From a checkpoint of a small transformer trained on Wikipedia.
Size: 18 layers, width 128, 4 heads of 32 (1 for keys and values), 3.22M parameters.
Architecture: LayerNorm before each block, rotary positions, no biases in attention or MLP, tied embeddings, normalized queries and keys, attention and MLP in parallel.
Each number is 50 + 15 x the weight over its row's rms, rounded and kept within 0 to 99. Layers, rows and columns count from 0. The size before them is the row's rms in percent of the matrix's.

# layer 15 attention query, 128x128, rms 0.3, rows 0-21,32-53,64-85,96-117, columns 0-63
107:18 63 61 74 26 43 50 46 51 34 50 37 40 41 49 30 30 38 55 49 40 41 55 40 57 33 59 43 65 28 51 50 41 41 34 56 61 75 27 76 51 16 68 65 44 63 41 56 44 54 45 39 65 56 79 38 20 23 69 41 63 42 51 57
109:66 35 53 41 39 61 30 77 38 55 32 32 57 69 49 65 68 79 36 46 61 72 37 41 48 77 46 72 36 52 51 44 55 70 66 43 46 30 68 38 34 71 33 50 50 23 59 39 61 55 56 73 34 42 32 37 54 59 60 52 38 60 46 55
137:65 22 57 46 76 52 53 86 65 73 46 69 61 61 62 51 72 66 51 27 43 50 46 50 67 63 37 56 25 73 45 56 64 49 71 55 44 15 55 43 54 93 48 55 46 38 30 47 63 60 78 60 45 42 35 75 76 57 59 43 62 58 41 46
113:70 74 49 40 57 44 47 49 26 42 68 74 38 75 39 41 47 44 54 54 30 59 59 20 36 44 45 81 38 38 53 66 53 43 62 31 42 73 59 68 36 40 25 66 99 58 39 19 54 28 51 27 87 50 51 49 32 41 39 36 38 51 53 58
101:45 33 44 42 45 58 28 71 56 41 30 40 56 74 44 63 52 65 48 47 66 47 49 54 60 48 50 65 56 39 28 63 29 41 60 60 29 11 66 49 43 52 54 45 68 31 45 76 50 30 45 61 55 31 34 26 56 76 67 53 56 61 38 37
100:62 23 41 62 64 48 78 56 69 78 26 58 56 44 76 54 61 57 54 33 46 48 50 51 54 42 30 54 32 69 46 51 74 51 65 60 32 22 47 73 56 65 56 49 30 38 50 47 72 45 78 47 47 45 39 67 82 60 67 45 44 62 46 61
100:19 40 42 57 29 45 32 47 40 67 65 61 37 49 34 78 57 44 61 54 78 62 44 55 33 50 63 41 40 30 71 30 69 51 83 29 29 56 53 51 43 67 60 53 74 38 36 51 57 41 47 55 58 40 68 41 81 47 47 50 31 31 40 48
092:22 47 73 47 60 46 58 45 53 31 37 49 63 56 40 80 47 47 35 65 67 67 44 60 42 32 61 60 26 23 43 47 26 56 73 31 46 53 47 52 47 80 52 84 47 52 43 47 44 54 47 37 67 57 41 49 39 64 52 99 39 62 27 44
106:70 63 48 43 69 64 57 43 28 50 55 57 62 27 37 60 60 40 37 40 68 84 33 44 57 58 37 63 63 35 65 59 38 65 52 31 47 43 79 41 58 20 04 52 43 43 59 14 51 69 31 23 39 51 53 34 48 63 66 42 39 62 65 65
101:67 47 28 27 66 56 44 46 42 64 38 41 57 30 76 79 62 36 41 48 65 40 51 70 53 43 50 56 55 53 85 77 66 54 38 50 34 41 62 48 37 30 58 59 63 41 46 22 47 39 49 60 49 48 59 60 39 56 87 70 42 45 40 00
099:64 67 52 46 40 66 63 82 57 39 40 60 65 57 64 49 45 42 46 49 43 67 78 79 70 63 68 33 51 09 45 51 16 45 45 57 67 42 62 31 50 33 47 55 40 45 39 59 36 68 54 34 57 33 74 33 19 34 39 47 41 62 41 54
104:42 44 57 47 55 55 79 58 22 48 75 50 44 50 36 40 71 69 65 48 54 57 60 24 72 28 53 74 41 32 53 48 19 41 63 33 52 59 48 48 25 30 53 44 47 40 48 55 58 50 38 65 54 49 46 65 86 75 24 65 87 53 41 39
099:78 59 45 42 64 51 44 31 28 65 62 26 32 57 63 63 36 62 51 41 54 46 41 47 45 34 24 57 51 60 63 33 64 56 58 57 69 68 43 62 67 52 34 44 36 41 60 46 61 38 65 37 22 64 18 76 48 39 49 50 58 47 46 62
101:54 60 53 56 46 47 38 57 69 60 20 44 49 64 65 50 32 45 40 44 52 51 39 48 69 31 50 23 40 40 58 52 49 43 31 41 60 38 47 38 45 39 47 61 46 58 45 72 54 40 51 66 70 47 65 66 60 45 51 26 49 38 32 35
117:52 52 57 61 43 49 50 42 81 48 25 54 42 53 35 50 36 54 74 53 51 15 49 45 40 50 48 40 56 84 37 49 35 68 34 63 46 46 28 21 33 80 46 44 78 57 38 37 53 64 49 71 38 42 53 60 52 41 60 72 57 56 46 57
104:46 56 28 57 78 57 26 51 48 48 26 41 34 60 53 37 69 42 39 53 55 33 50 22 48 41 50 49 50 46 28 33 47 61 43 34 56 47 55 61 35 42 40 40 25 55 68 66 52 32 63 64 30 53 73 46 98 62 68 34 56 46 40 65
102:54 31 26 68 41 52 34 36 44 57 48 65 85 49 44 48 29 44 71 58 53 41 56 53 55 65 56 47 56 52 71 73 51 45 45 44 52 62 40 43 50 36 60 73 41 58 63 53 50 69 31 48 83 67 67 71 55 32 52 57 53 53 60 47
097:47 34 85 89 67 59 53 52 50 54 32 65 60 41 46 30 47 35 39 45 42 61 61 77 53 62 52 69 46 56 70 58 40 47 53 47 59 48 57 66 46 52 51 23 82 53 28 40 55 34 64 43 34 32 39 29 40 33 58 34 50 38 44 43
107:29 55 44 90 49 47 63 63 44 51 50 43 60 47 34 46 30 42 63 52 78 42 37 83 79 61 37 22 48 47 63 71 43 37 23 75 34 62 55 60 74 22 39 79 61 58 52 51 52 58 45 50 49 38 64 46 57 34 28 46 67 59 24 53
094:17 29 27 67 60 59 57 31 65 44 19 40 53 24 67 37 66 37 41 41 51 78 52 62 50 47 47 50 35 42 71 56 82 67 73 46 49 60 22 60 24 70 49 49 37 52 60 34 66 44 43 66 48 47 55 37 27 52 69 79 69 35 56 56
106:66 45 38 53 51 56 36 60 42 54 26 34 29 47 41 44 60 62 55 51 42 57 54 78 54 45 43 33 25 63 50 28 48 52 20 34 24 81 60 75 50 69 29 17 33 54 51 69 62 40 77 71 26 52 44 37 66 62 54 56 47 46 43 37
099:36 58 23 49 42 72 39 56 35 43 86 38 50 63 61 47 70 46 51 64 51 45 54 63 48 88 56 59 48 48 46 53 44 24 65 65 38 39 01 36 58 79 83 54 14 58 48 35 44 48 43 40 64 52 47 81 56 49 72 40 39 43 39 44
086:26 49 71 35 20 30 68 52 26 28 58 45 38 59 50 40 52 46 51 66 75 58 34 25 46 37 51 64 70 18 45 41 43 60 67 34 51 48 47 46 61 61 87 52 56 40 59 81 52 39 35 70 30 56 44 30 35 26 56 70 26 41 56 46
103:59 53 00 66 63 70 39 52 66 73 44 47 55 51 58 52 46 62 45 57 42 72 45 63 28 54 56 46 16 36 50 31 73 26 46 36 66 42 66 44 34 53 39 78 40 27 49 38 41 37 43 32 49 31 62 68 45 31 14 65 45 67 40 28
150:72 29 32 79 55 34 79 56 88 55 45 48 71 51 64 40 51 69 38 24 31 58 36 71 66 39 40 53 26 56 54 30 73 41 30 58 53 45 68 53 46 52 35 61 51 22 38 43 69 65 75 50 58 37 47 64 40 35 50 73 60 74 41 36
097:61 41 74 66 62 58 60 47 14 24 47 57 39 57 31 55 29 44 82 36 68 42 32 79 59 55 46 45 57 34 75 54 65 51 42 61 32 69 43 69 54 68 43 37 39 62 43 49 37 68 51 60 52 39 76 65 70 31 69 66 52 54 44 41
085:66 32 32 50 67 77 70 71 69 35 50 45 39 67 66 58 47 43 48 63 53 73 40 52 70 56 65 56 46 47 48 31 84 36 59 44 44 21 59 30 59 55 55 38 53 43 44 64 55 50 66 21 48 28 47 50 62 72 66 74 46 56 68 68
107:59 54 31 52 53 56 53 39 98 57 42 55 62 36 53 67 74 70 33 32 25 53 52 89 55 22 30 26 56 67 49 45 78 49 49 51 50 39 47 46 48 56 43 57 28 37 47 61 56 48 56 37 78 51 36 75 64 56 44 69 45 50 55 40
095:67 72 47 69 70 61 67 46 41 43 61 67 53 24 48 55 60 49 39 54 58 17 60 42 29 45 47 17 59 47 00 41 50 38 54 59 61 72 33 56 56 52 68 60 44 70 61 71 24 57 34 55 52 58 57 53 71 55 36 38 51 49 49 40
097:39 30 64 49 38 46 24 67 28 54 65 56 37 57 64 47 51 36 91 60 48 70 52 60 75 65 59 81 37 48 55 69 64 38 51 51 46 40 36 45 59 37 47 51 27 56 44 43 56 36 33 38 64 33 69 13 46 58 56 32 30 35 53 61
094:39 23 62 36 37 35 58 57 54 52 37 41 41 64 22 18 39 37 55 60 63 41 44 27 73 74 48 74 74 40 93 69 20 60 40 55 48 44 49 38 54 49 32 41 88 35 24 60 63 64 63 67 51 36 64 49 13 33 33 74 60 45 51 47
099:56 37 31 57 37 53 40 43 33 66 51 25 72 42 35 61 40 30 55 50 73 49 53 27 84 60 56 42 40 65 49 49 23 92 73 48 40 65 99 59 37 43 40 19 48 63 54 38 54 60 38 56 44 53 48 73 73 61 46 40 39 38 56 62
103:63 60 45 52 66 57 40 51 46 56 41 35 36 30 59 71 56 47 29 51 47 64 61 59 15 38 52 38 39 52 35 38 69 30 42 47 50 50 64 72 40 76 85 68 39 38 49 76 28 53 48 58 36 37 29 54 88 48 43 35 57 31 57 45
096:58 38 51 71 73 42 29 47 22 67 48 48 56 50 46 46 45 40 84 44 75 47 54 56 51 29 42 66 28 63 39 51 33 43 49 58 46 26 60 44 57 36 31 47 56 63 75 36 51 54 65 37 56 70 49 96 68 39 37 52 45 50 49 56
090:52 39 68 44 91 33 71 33 36 48 37 71 59 39 62 70 76 65 89 46 56 46 56 50 68 34 58 36 10 65 55 40 46 52 57 50 56 43 38 63 53 49 48 59 53 41 45 60 67 75 68 54 50 38 19 83 72 56 36 41 44 61 52 47
095:49 44 36 30 48 35 50 50 32 48 44 44 28 52 38 51 22 40 65 41 87 50 53 36 66 53 51 47 37 59 51 14 46 39 55 47 51 45 85 70 47 47 54 65 46 57 64 66 51 59 15 46 52 73 64 45 47 66 35 83 45 61 42 67
102:39 46 73 48 71 34 66 60 25 43 55 48 56 24 54 34 33 52 55 52 54 56 59 55 61 32 61 42 40 52 58 35 37 51 39 64 49 39 70 45 53 35 30 55 62 66 38 24 60 49 43 34 44 65 97 72 34 83 72 44 37 53 60 40
085:52 79 35 33 61 68 31 57 63 50 34 54 58 38 33 62 51 20 84 58 46 50 46 50 71 51 38 47 62 11 29 62 38 30 42 35 46 82 35 40 64 37 42 49 64 40 53 41 38 62 49 94 52 39 53 55 59 61 61 53 36 67 63 34
089:55 13 30 29 75 20 49 59 31 37 42 33 27 74 56 35 41 61 67 46 44 59 31 45 72 42 53 65 33 40 56 43 46 72 35 59 47 57 45 69 36 52 57 36 72 50 49 14 55 38 79 51 34 57 78 38 14 52 60 46 36 71 69 54
094:29 45 66 47 50 48 54 54 26 35 39 86 52 61 58 37 47 63 52 65 58 44 38 68 41 42 34 65 57 60 41 53 76 66 63 52 61 64 31 62 57 47 29 69 48 49 61 21 53 46 57 82 35 73 39 46 43 83 44 42 53 53 47 58
086:47 37 48 46 26 78 52 55 43 37 54 72 43 43 51 71 63 48 31 49 28 50 62 72 41 76 40 43 47 61 34 38 54 68 43 51 46 41 34 53 56 85 66 44 18 50 57 77 57 48 30 61 46 62 36 52 59 22 40 46 49 43 60 40
087:40 53 57 70 70 54 42 60 50 25 41 45 22 35 37 68 44 38 21 64 43 68 42 58 35 32 35 47 53 52 62 28 75 34 47 67 56 50 56 49 54 35 65 40 51 61 61 46 44 39 44 37 67 56 84 74 84 60 73 58 40 56 69 75
093:77 61 43 34 46 49 26 50 31 70 48 57 42 20 60 42 74 60 26 60 30 34 41 40 38 48 52 29 51 62 28 62 63 51 68 58 73 58 68 46 78 56 65 47 35 56 60 47 37 36 36 63 20 23 41 31 43 62 36 31 34 48 58 47
100:11 46 66 35 43 54 47 42 42 57 57 53 57 53 47 37 56 55 73 74 52 49 27 30 51 65 69 75 76 37 47 71 50 74 67 60 27 46 30 44 63 49 68 29 45 57 75 37 46 48 53 48 58 58 54 32 30 49 61 67 52 48 57 55
086:45 58 38 09 48 57 43 54 55 63 45 54 57 12 46 22 23 41 38 70 58 18 65 63 62 35 64 65 62 45 41 45 63 43 49 30 45 43 79 49 50 72 56 76 42 38 33 26 49 60 48 38 46 34 62 57 60 25 36 76 44 45 45 65
090:45 33 77 97 73 54 45 58 46 64 26 50 61 65 73 83 74 46 45 48 50 76 28 55 43 40 38 35 15 50 44 41 59 37 65 59 37 41 34 19 41 28 69 30 53 51 54 35 49 50 61 58 49 40 40 67 40 67 70 48 55 53 58 32
127:68 25 58 95 69 57 27 50 51 56 53 50 46 47 63 85 58 43 44 30 40 83 43 50 32 50 24 37 23 66 58 39 84 73 38 61 69 44 36 37 48 34 73 43 43 48 48 37 50 49 56 62 44 44 31 67 48 63 40 54 60 50 53 45
095:31 63 40 29 32 57 42 45 70 53 59 19 46 13 43 48 55 65 59 38 50 28 25 42 52 41 60 24 58 45 50 58 61 25 74 34 58 46 61 50 71 17 44 64 45 65 55 49 44 50 44 74 56 45 46 43 29 69 30 48 41 42 34 12
088:44 56 49 64 58 77 46 59 48 40 75 49 59 27 53 61 55 57 43 52 52 62 64 71 59 51 38 61 43 49 28 61 43 25 41 44 42 30 60 36 53 64 63 54 81 38 35 53 37 51 67 30 25 34 64 57 57 51 58 61 36 46 54 33
095:60 40 68 69 75 68 87 30 64 38 30 63 49 34 85 86 49 67 50 36 34 57 37 33 56 67 31 43 34 53 54 56 50 50 32 69 42 50 43 48 61 38 56 22 47 57 61 56 58 67 69 56 43 44 36 70 47 67 55 40 62 49 64 28
078:27 55 59 43 33 50 20 49 70 47 47 30 41 57 50 71 23 35 47 41 75 18 51 34 47 42 73 31 33 55 37 44 61 45 46 42 62 57 76 48 68 67 31 69 45 58 65 71 58 55 32 67 34 40 66 39 74 53 42 59 52 54 39 61
089:43 57 29 55 49 46 44 41 65 61 19 52 61 56 61 44 45 51 68 47 43 00 54 25 71 61 27 34 25 46 64 56 27 38 43 66 69 32 56 50 43 43 62 54 39 43 47 35 61 45 53 40 60 45 53 72 70 52 94 76 42 54 42 51
096:44 30 67 00 72 31 56 72 33 52 51 57 58 60 51 42 37 47 26 57 50 51 40 34 42 69 52 66 57 35 62 47 35 35 33 34 42 64 51 43 48 52 24 71 74 65 45 24 38 43 45 41 49 46 56 49 44 48 12 35 52 59 61 65
096:73 44 76 82 74 61 80 53 74 73 26 43 58 53 48 61 38 42 63 48 64 68 49 47 51 51 42 50 31 76 47 48 16 44 62 41 31 46 72 44 38 67 46 42 18 34 52 57 67 61 70 63 46 54 43 45 67 42 60 46 54 45 48 56
092:51 51 86 58 26 65 04 44 52 30 15 65 63 64 47 46 53 62 38 52 37 43 31 33 50 67 54 25 53 41 46 49 50 29 82 42 35 49 27 59 37 32 44 80 32 58 45 36 43 52 25 43 60 52 69 45 16 51 49 33 65 55 55 44
098:73 51 48 73 55 41 48 82 42 44 57 54 24 58 56 31 53 63 44 70 44 79 63 38 48 57 60 33 51 51 40 46 45 50 47 21 16 24 55 39 48 58 46 35 51 50 57 42 47 37 42 38 48 28 47 00 56 68 52 67 45 41 56 42
099:65 34 40 55 60 36 34 46 62 65 35 45 53 67 62 55 16 42 53 25 49 32 62 79 63 49 24 33 24 45 66 27 58 66 54 68 36 54 51 46 37 41 59 55 39 44 45 47 57 78 74 43 49 43 70 74 52 56 82 85 63 64 38 42
100:64 50 50 49 42 24 35 54 55 35 40 73 61 74 49 42 51 63 58 56 29 70 54 69 40 62 53 67 39 48 49 54 49 25 69 55 19 42 26 42 62 46 29 78 33 53 43 46 38 21 84 41 59 40 51 38 73 50 50 23 50 39 54 38
092:55 74 85 77 36 24 43 36 38 49 39 45 53 36 25 32 41 52 63 51 36 37 44 64 74 52 41 45 68 68 36 59 65 47 20 79 38 59 24 35 53 40 49 60 41 49 37 70 39 68 66 40 62 32 55 34 71 45 69 11 61 49 46 57
090:33 40 39 54 49 79 52 51 72 59 31 27 28 52 58 48 31 44 33 52 59 52 54 74 60 57 58 60 38 51 59 45 38 72 69 44 58 53 62 48 48 74 40 50 53 35 63 30 62 53 69 67 69 72 39 50 20 56 36 51 37 35 51 77
089:39 47 78 33 55 46 45 46 53 51 22 73 70 56 59 31 36 51 35 43 32 88 62 39 56 45 67 29 48 49 49 47 37 40 30 36 50 34 52 24 32 62 48 38 58 48 49 46 55 49 36 62 23 34 43 40 71 70 59 51 25 44 57 81
088:64 76 44 47 29 50 31 34 72 51 54 53 69 51 62 29 42 39 59 46 69 60 62 36 50 44 61 27 67 46 45 39 53 43 19 29 41 41 50 67 36 30 34 32 80 47 45 53 46 47 31 34 51 39 60 53 67 65 58 82 51 43 57 35
089:34 35 60 67 65 67 25 71 45 58 48 41 51 48 50 39 29 57 18 38 48 36 29 75 69 60 31 63 56 49 38 65 79 34 53 55 54 50 37 51 63 41 46 61 76 47 61 56 50 49 63 59 59 51 71 35 52 37 59 44 56 63 40 57
100:37 37 48 50 44 52 66 52 58 79 35 57 67 62 46 83 37 32 69 44 85 59 49 28 42 44 16 45 60 56 64 57 08 62 13 41 41 53 97 55 38 45 23 50 41 42 48 67 60 57 60 62 49 52 38 54 74 41 59 66 56 54 51 52
087:35 83 73 33 32 55 47 68 49 71 25 41 35 53 59 56 27 59 48 62 34 74 41 74 45 63 32 72 53 58 61 50 67 48 43 43 70 40 64 40 46 20 33 57 56 49 57 44 40 57 43 47 64 47 54 23 32 46 40 54 15 36 54 64
101:39 36 63 64 35 51 43 65 42 46 51 14 61 87 52 69 29 49 42 55 56 40 37 36 74 48 50 45 54 50 53 77 45 54 54 28 64 59 64 57 34 47 00 64 79 60 56 59 62 20 46 67 64 59 56 61 40 48 64 86 64 46 37 27
135:35 61 59 42 42 55 53 45 42 19 50 76 23 42 26 58 60 55 42 81 55 46 48 48 49 35 45 42 55 50 50 64 59 43 57 22 28 86 37 52 68 59 54 59 65 71 59 23 36 37 54 47 24 57 31 35 40 61 18 37 23 33 65 58
108:33 23 37 48 33 76 35 75 82 65 49 41 66 67 60 62 58 45 58 47 35 47 25 66 74 56 46 58 55 70 45 48 59 62 56 65 63 29 59 58 16 49 69 29 21 17 42 64 60 50 50 44 74 48 57 41 60 62 71 71 68 68 31 44
152:66 44 47 61 78 40 71 47 49 76 55 32 71 46 78 48 45 48 60 15 53 44 45 57 77 45 37 54 38 70 47 49 49 69 38 77 67 24 74 48 51 38 53 42 30 35 33 55 59 69 64 43 68 35 64 63 44 32 73 59 65 74 43 47
099:52 33 40 34 36 49 38 56 54 55 56 20 42 29 45 58 54 43 31 62 80 40 48 21 69 51 50 55 42 64 51 48 35 34 68 34 31 38 20 52 83 36 77 23 48 53 51 70 44 47 36 43 53 63 49 51 43 68 65 47 37 50 35 55
087:60 46 81 45 21 51 65 55 29 54 49 53 44 41 57 66 56 49 43 59 50 50 69 42 47 58 53 42 52 43 50 73 37 57 45 22 58 64 65 44 46 68 72 61 27 56 69 54 53 28 53 63 37 51 26 40 67 45 25 49 45 37 47 55
120:67 47 46 80 72 39 77 35 61 82 48 35 65 53 64 42 40 45 66 22 47 48 49 58 69 39 26 51 34 73 64 41 67 65 32 76 60 33 83 56 38 56 46 43 24 32 38 54 72 59 65 52 61 42 42 61 50 42 71 56 71 54 45 57
091:55 71 59 68 65 72 33 22 73 34 42 50 51 56 45 39 50 26 48 60 35 44 71 26 47 58 43 58 92 50 38 55 51 34 71 79 67 41 29 31 55 33 99 34 39 58 54 64 42 58 29 33 54 49 73 54 46 54 36 46 46 67 32 42
090:89 57 41 43 25 53 44 66 58 56 14 28 71 61 47 52 39 49 59 39 68 55 39 52 68 52 39 33 74 72 66 60 35 55 37 50 30 44 75 41 64 53 33 58 50 54 32 51 47 64 50 53 50 27 40 39 67 39 75 34 59 62 69 44
094:58 58 38 46 50 45 37 51 28 30 48 32 43 47 51 51 90 51 30 65 34 35 46 53 83 40 56 46 43 57 30 61 49 34 74 72 74 50 44 45 74 99 67 36 54 69 32 66 41 49 66 37 13 46 38 48 19 39 50 68 42 55 38 28
102:21 53 43 33 70 38 64 50 82 54 42 57 34 53 55 13 54 60 50 41 54 38 50 40 71 59 57 38 52 54 54 27 41 71 39 54 47 45 29 56 69 94 51 23 47 58 49 62 67 66 30 32 65 57 40 57 37 64 41 29 40 48 47 43
105:36 00 42 50 81 28 42 47 81 51 25 30 59 42 62 62 75 34 35 47 60 50 25 37 64 46 40 50 48 67 56 70 54 30 52 47 29 46 83 43 65 64 46 62 52 57 64 50 42 64 67 78 61 54 59 59 70 48 49 57 70 52 64 42
101:34 54 53 46 62 64 30 57 98 55 18 53 66 45 43 46 44 49 37 39 64 45 47 78 59 61 62 56 53 34 58 53 45 48 38 77 59 30 32 38 31 45 40 59 42 46 17 91 69 51 46 54 44 53 59 51 46 10 62 40 24 57 63 70
104:49 59 46 87 66 48 49 70 61 29 73 47 42 27 54 55 64 45 71 40 34 54 42 75 64 54 49 37 43 45 27 67 42 34 28 62 34 51 28 70 59 61 40 84 34 57 26 44 54 53 68 59 50 39 63 52 68 33 31 32 57 45 64 42
100:31 52 51 86 33 46 67 33 67 49 88 30 53 76 53 09 47 63 53 50 42 42 47 83 31 46 43 51 61 53 30 67 39 33 58 59 51 29 58 23 40 41 33 44 54 43 48 55 43 43 28 79 61 55 31 33 45 39 44 62 48 47 53 64
101:36 39 13 50 55 39 22 48 51 47 44 76 63 66 36 42 41 52 57 68 66 47 45 47 65 56 56 57 49 36 65 44 12 24 85 45 37 33 60 75 51 12 69 58 75 40 42 68 46 62 52 30 68 36 53 52 36 23 56 63 47 59 76 32
100:52 43 74 86 38 45 63 54 75 40 58 24 52 22 55 73 85 46 50 48 49 59 44 50 54 62 48 46 53 53 52 81 39 46 41 56 39 55 37 50 52 60 61 41 29 59 44 48 54 82 70 23 53 66 36 46 66 43 18 73 51 52 60 44
094:60 47 51 70 59 58 38 62 74 53 62 46 48 45 46 44 63 60 53 47 63 40 60 69 49 36 49 35 53 47 06 33 54 66 45 55 62 21 62 21 39 37 38 56 61 50 35 62 45 43 51 83 62 46 31 62 70 57 58 79 34 36 41 38
103:37 58 47 35 23 17 48 45 36 49 53 53 33 36 38 61 65 46 65 65 47 63 46 23 41 47 36 42 78 60 43 74 36 51 50 74 53 47 23 36 57 69 49 75 39 48 55 50 55 52 94 64 24 66 27 54 36 62 33 52 45 55 47 50
099:50 55 86 38 53 17 47 53 42 47 42 54 72 55 49 65 71 82 49 43 55 53 56 53 46 30 56 57 43 53 49 47 15 50 38 61 50 36 48 32 28 57 37 35 30 37 34 51 54 35 49 46 59 50 58 76 43 58 73 31 53 41 53 64
099:54 46 47 18 71 58 15 74 18 33 28 32 35 40 38 49 27 49 30 58 40 36 38 69 64 49 57 32 49 48 29 20 49 56 47 50 50 35 44 59 48 55 71 60 73 57 61 75 49 73 99 80 31 68 38 45 52 53 47 27 50 43 38 51
096:54 54 47 80 34 48 32 50 38 53 69 28 33 59 47 58 40 26 63 51 85 39 50 30 37 44 56 66 61 52 37 73 25 59 74 50 62 34 51 47 74 39 81 33 50 52 50 27 49 38 48 03 58 55 13 30 33 67 78 35 66 64 37 57
113:13 46 34 43 36 36 44 54 53 60 57 66 62 51 48 36 49 61 47 37 52 62 46 31 39 13 27 62 39 78 30 25 51 57 60 46 53 56 46 72 26 27 29 46 61 42 61 74 59 31 46 43 52 50 48 37 69 68 27 40 52 37 56 76
# layer 15 attention key, 32x128, rms 0.294, rows 0-20, columns 0-63
072:47 51 59 40 44 38 57 74 54 58 52 16 47 59 50 54 46 29 25 54 31 52 68 63 42 52 54 37 74 49 49 26 32 46 53 50 47 45 50 46 43 45 61 61 38 85 42 57 19 36 17 26 65 56 60 45 60 57 47 59 47 42 35 52
100:68 18 54 62 76 54 52 54 60 81 47 45 60 51 77 64 64 82 57 32 34 53 41 68 69 51 34 57 34 56 43 35 76 44 54 64 61 41 73 35 40 64 21 52 46 17 24 32 63 67 69 37 57 54 37 39 41 36 39 53 69 56 36 21
078:43 60 43 63 64 50 39 42 31 44 46 62 56 35 35 31 41 30 89 43 80 45 50 37 34 58 49 44 43 71 45 59 20 18 25 60 56 72 35 46 52 46 45 49 40 91 62 88 47 64 33 29 28 52 79 64 56 42 38 42 39 47 39 69
105:43 59 39 54 45 50 38 33 74 67 44 57 48 37 65 46 31 47 51 54 33 55 44 50 66 66 58 47 58 39 55 75 31 45 53 61 47 43 74 25 64 37 27 52 64 65 51 40 30 47 41 15 36 80 64 34 37 57 41 24 53 47 57 34
112:41 56 54 49 57 56 37 32 30 38 58 35 52 25 37 49 32 25 53 55 77 50 70 57 36 54 68 44 63 58 39 60 38 49 36 58 30 66 30 64 43 43 69 54 37 86 63 66 33 58 12 29 26 58 56 46 64 44 55 49 50 35 31 73
089:62 75 69 56 37 41 51 33 50 29 62 27 49 32 59 53 43 40 34 63 59 80 91 54 52 63 75 41 54 64 39 58 49 71 58 56 29 45 32 49 47 53 94 60 34 43 43 34 12 57 45 56 30 37 38 31 56 64 43 31 59 54 45 45
131:27 66 45 29 27 59 26 29 40 21 67 29 33 47 35 56 37 19 41 62 65 53 74 51 19 41 80 40 76 28 51 70 40 55 63 39 19 72 42 57 51 51 68 60 52 70 63 47 34 31 26 61 42 53 37 38 61 58 56 43 58 32 61 61
117:38 66 53 37 61 50 59 63 27 40 46 35 63 57 49 66 62 40 72 54 91 52 66 28 36 52 62 60 66 87 53 76 41 52 40 69 47 38 39 56 45 30 67 39 71 84 45 73 30 53 30 51 38 54 62 54 50 60 56 30 63 51 31 59
102:72 51 44 56 45 27 46 63 60 62 43 54 77 36 74 94 36 55 27 60 47 51 70 41 47 71 62 55 66 51 39 70 42 54 12 56 47 34 70 49 30 46 52 69 42 72 50 57 25 30 40 15 47 41 55 53 47 33 21 52 57 55 37 52
094:48 22 75 40 53 52 16 22 64 34 30 82 57 68 42 74 45 28 37 38 45 62 61 34 55 35 38 50 50 64 63 52 52 21 77 47 66 42 52 60 41 17 72 39 30 39 53 51 60 26 62 58 25 57 43 44 47 50 45 63 52 72 44 41
100:54 54 58 28 57 30 30 68 48 28 47 73 58 64 48 64 70 64 03 38 26 30 29 44 55 49 44 40 45 38 50 63 34 57 63 54 54 75 50 63 46 47 26 75 48 05 48 50 64 62 59 75 53 48 53 16 42 38 48 77 30 36 41 67
100:39 65 69 82 59 62 48 71 70 25 56 70 43 45 62 81 45 36 20 57 54 54 64 25 24 82 28 40 69 41 58 51 53 34 57 59 42 31 43 46 21 42 74 23 45 39 52 80 44 41 50 59 52 37 54 20 59 48 80 52 55 25 62 63
098:62 32 18 61 59 34 63 43 46 45 82 25 51 41 44 37 26 48 13 63 56 45 86 60 56 49 20 46 49 41 51 35 60 68 71 43 30 33 65 32 73 47 54 36 49 46 73 24 45 43 87 43 38 49 54 55 44 25 68 38 37 25 60 44
102:39 56 20 39 34 58 55 54 48 65 60 70 56 60 60 61 45 61 28 52 34 71 51 54 39 52 52 50 38 30 38 58 63 23 54 51 50 52 43 54 56 63 67 78 46 49 56 43 40 30 85 83 61 22 45 36 58 38 81 09 64 51 67 47
104:73 80 59 65 33 31 40 35 52 34 33 41 50 35 49 55 37 31 68 45 71 57 40 51 51 51 48 39 78 57 66 69 59 33 47 44 25 59 52 48 64 74 43 31 30 54 23 45 38 43 53 68 43 37 52 30 70 46 19 37 55 52 52 61
104:49 35 62 52 10 31 22 27 50 65 49 32 53 75 39 01 38 38 55 45 80 65 48 60 46 49 59 48 59 57 54 23 26 47 40 67 53 39 78 48 56 63 46 64 39 65 67 54 58 58 46 39 65 32 49 26 14 40 67 56 61 56 61 81
091:33 56 79 50 57 51 51 55 52 34 55 54 79 75 40 35 32 64 77 66 59 31 73 49 44 42 43 53 57 58 41 46 42 54 32 53 43 28 64 45 10 68 10 68 20 48 33 80 45 84 46 64 17 45 51 50 53 44 55 39 46 46 59 50
098:52 68 22 46 52 46 67 53 27 68 52 11 52 31 49 64 32 59 47 47 38 35 84 54 55 51 49 53 71 49 56 33 34 40 28 57 51 38 67 80 42 53 33 44 42 50 33 43 42 55 31 00 70 52 61 51 65 33 54 67 54 53 46 44
106:39 49 51 64 43 68 60 59 75 60 20 31 63 24 27 61 68 62 10 74 54 30 43 28 48 68 50 35 42 64 39 51 66 28 47 37 64 56 62 72 42 68 39 72 59 52 46 37 56 37 57 71 39 53 57 74 33 59 46 64 37 67 56 33
104:38 52 45 70 17 68 47 73 65 75 54 52 58 71 48 37 78 44 56 39 30 57 87 67 49 40 41 66 38 46 30 65 48 52 70 49 43 55 41 39 38 77 60 45 40 08 31 54 74 43 60 60 41 63 30 34 42 64 14 42 41 36 51 66
097:35 53 51 30 40 61 24 42 52 63 41 50 31 43 66 27 38 39 69 51 48 41 77 54 27 55 31 53 82 67 53 38 55 20 65 68 67 30 43 70 52 44 58 54 63 37 37 17 37 48 62 72 39 50 50 61 44 48 57 41 35 41 37 60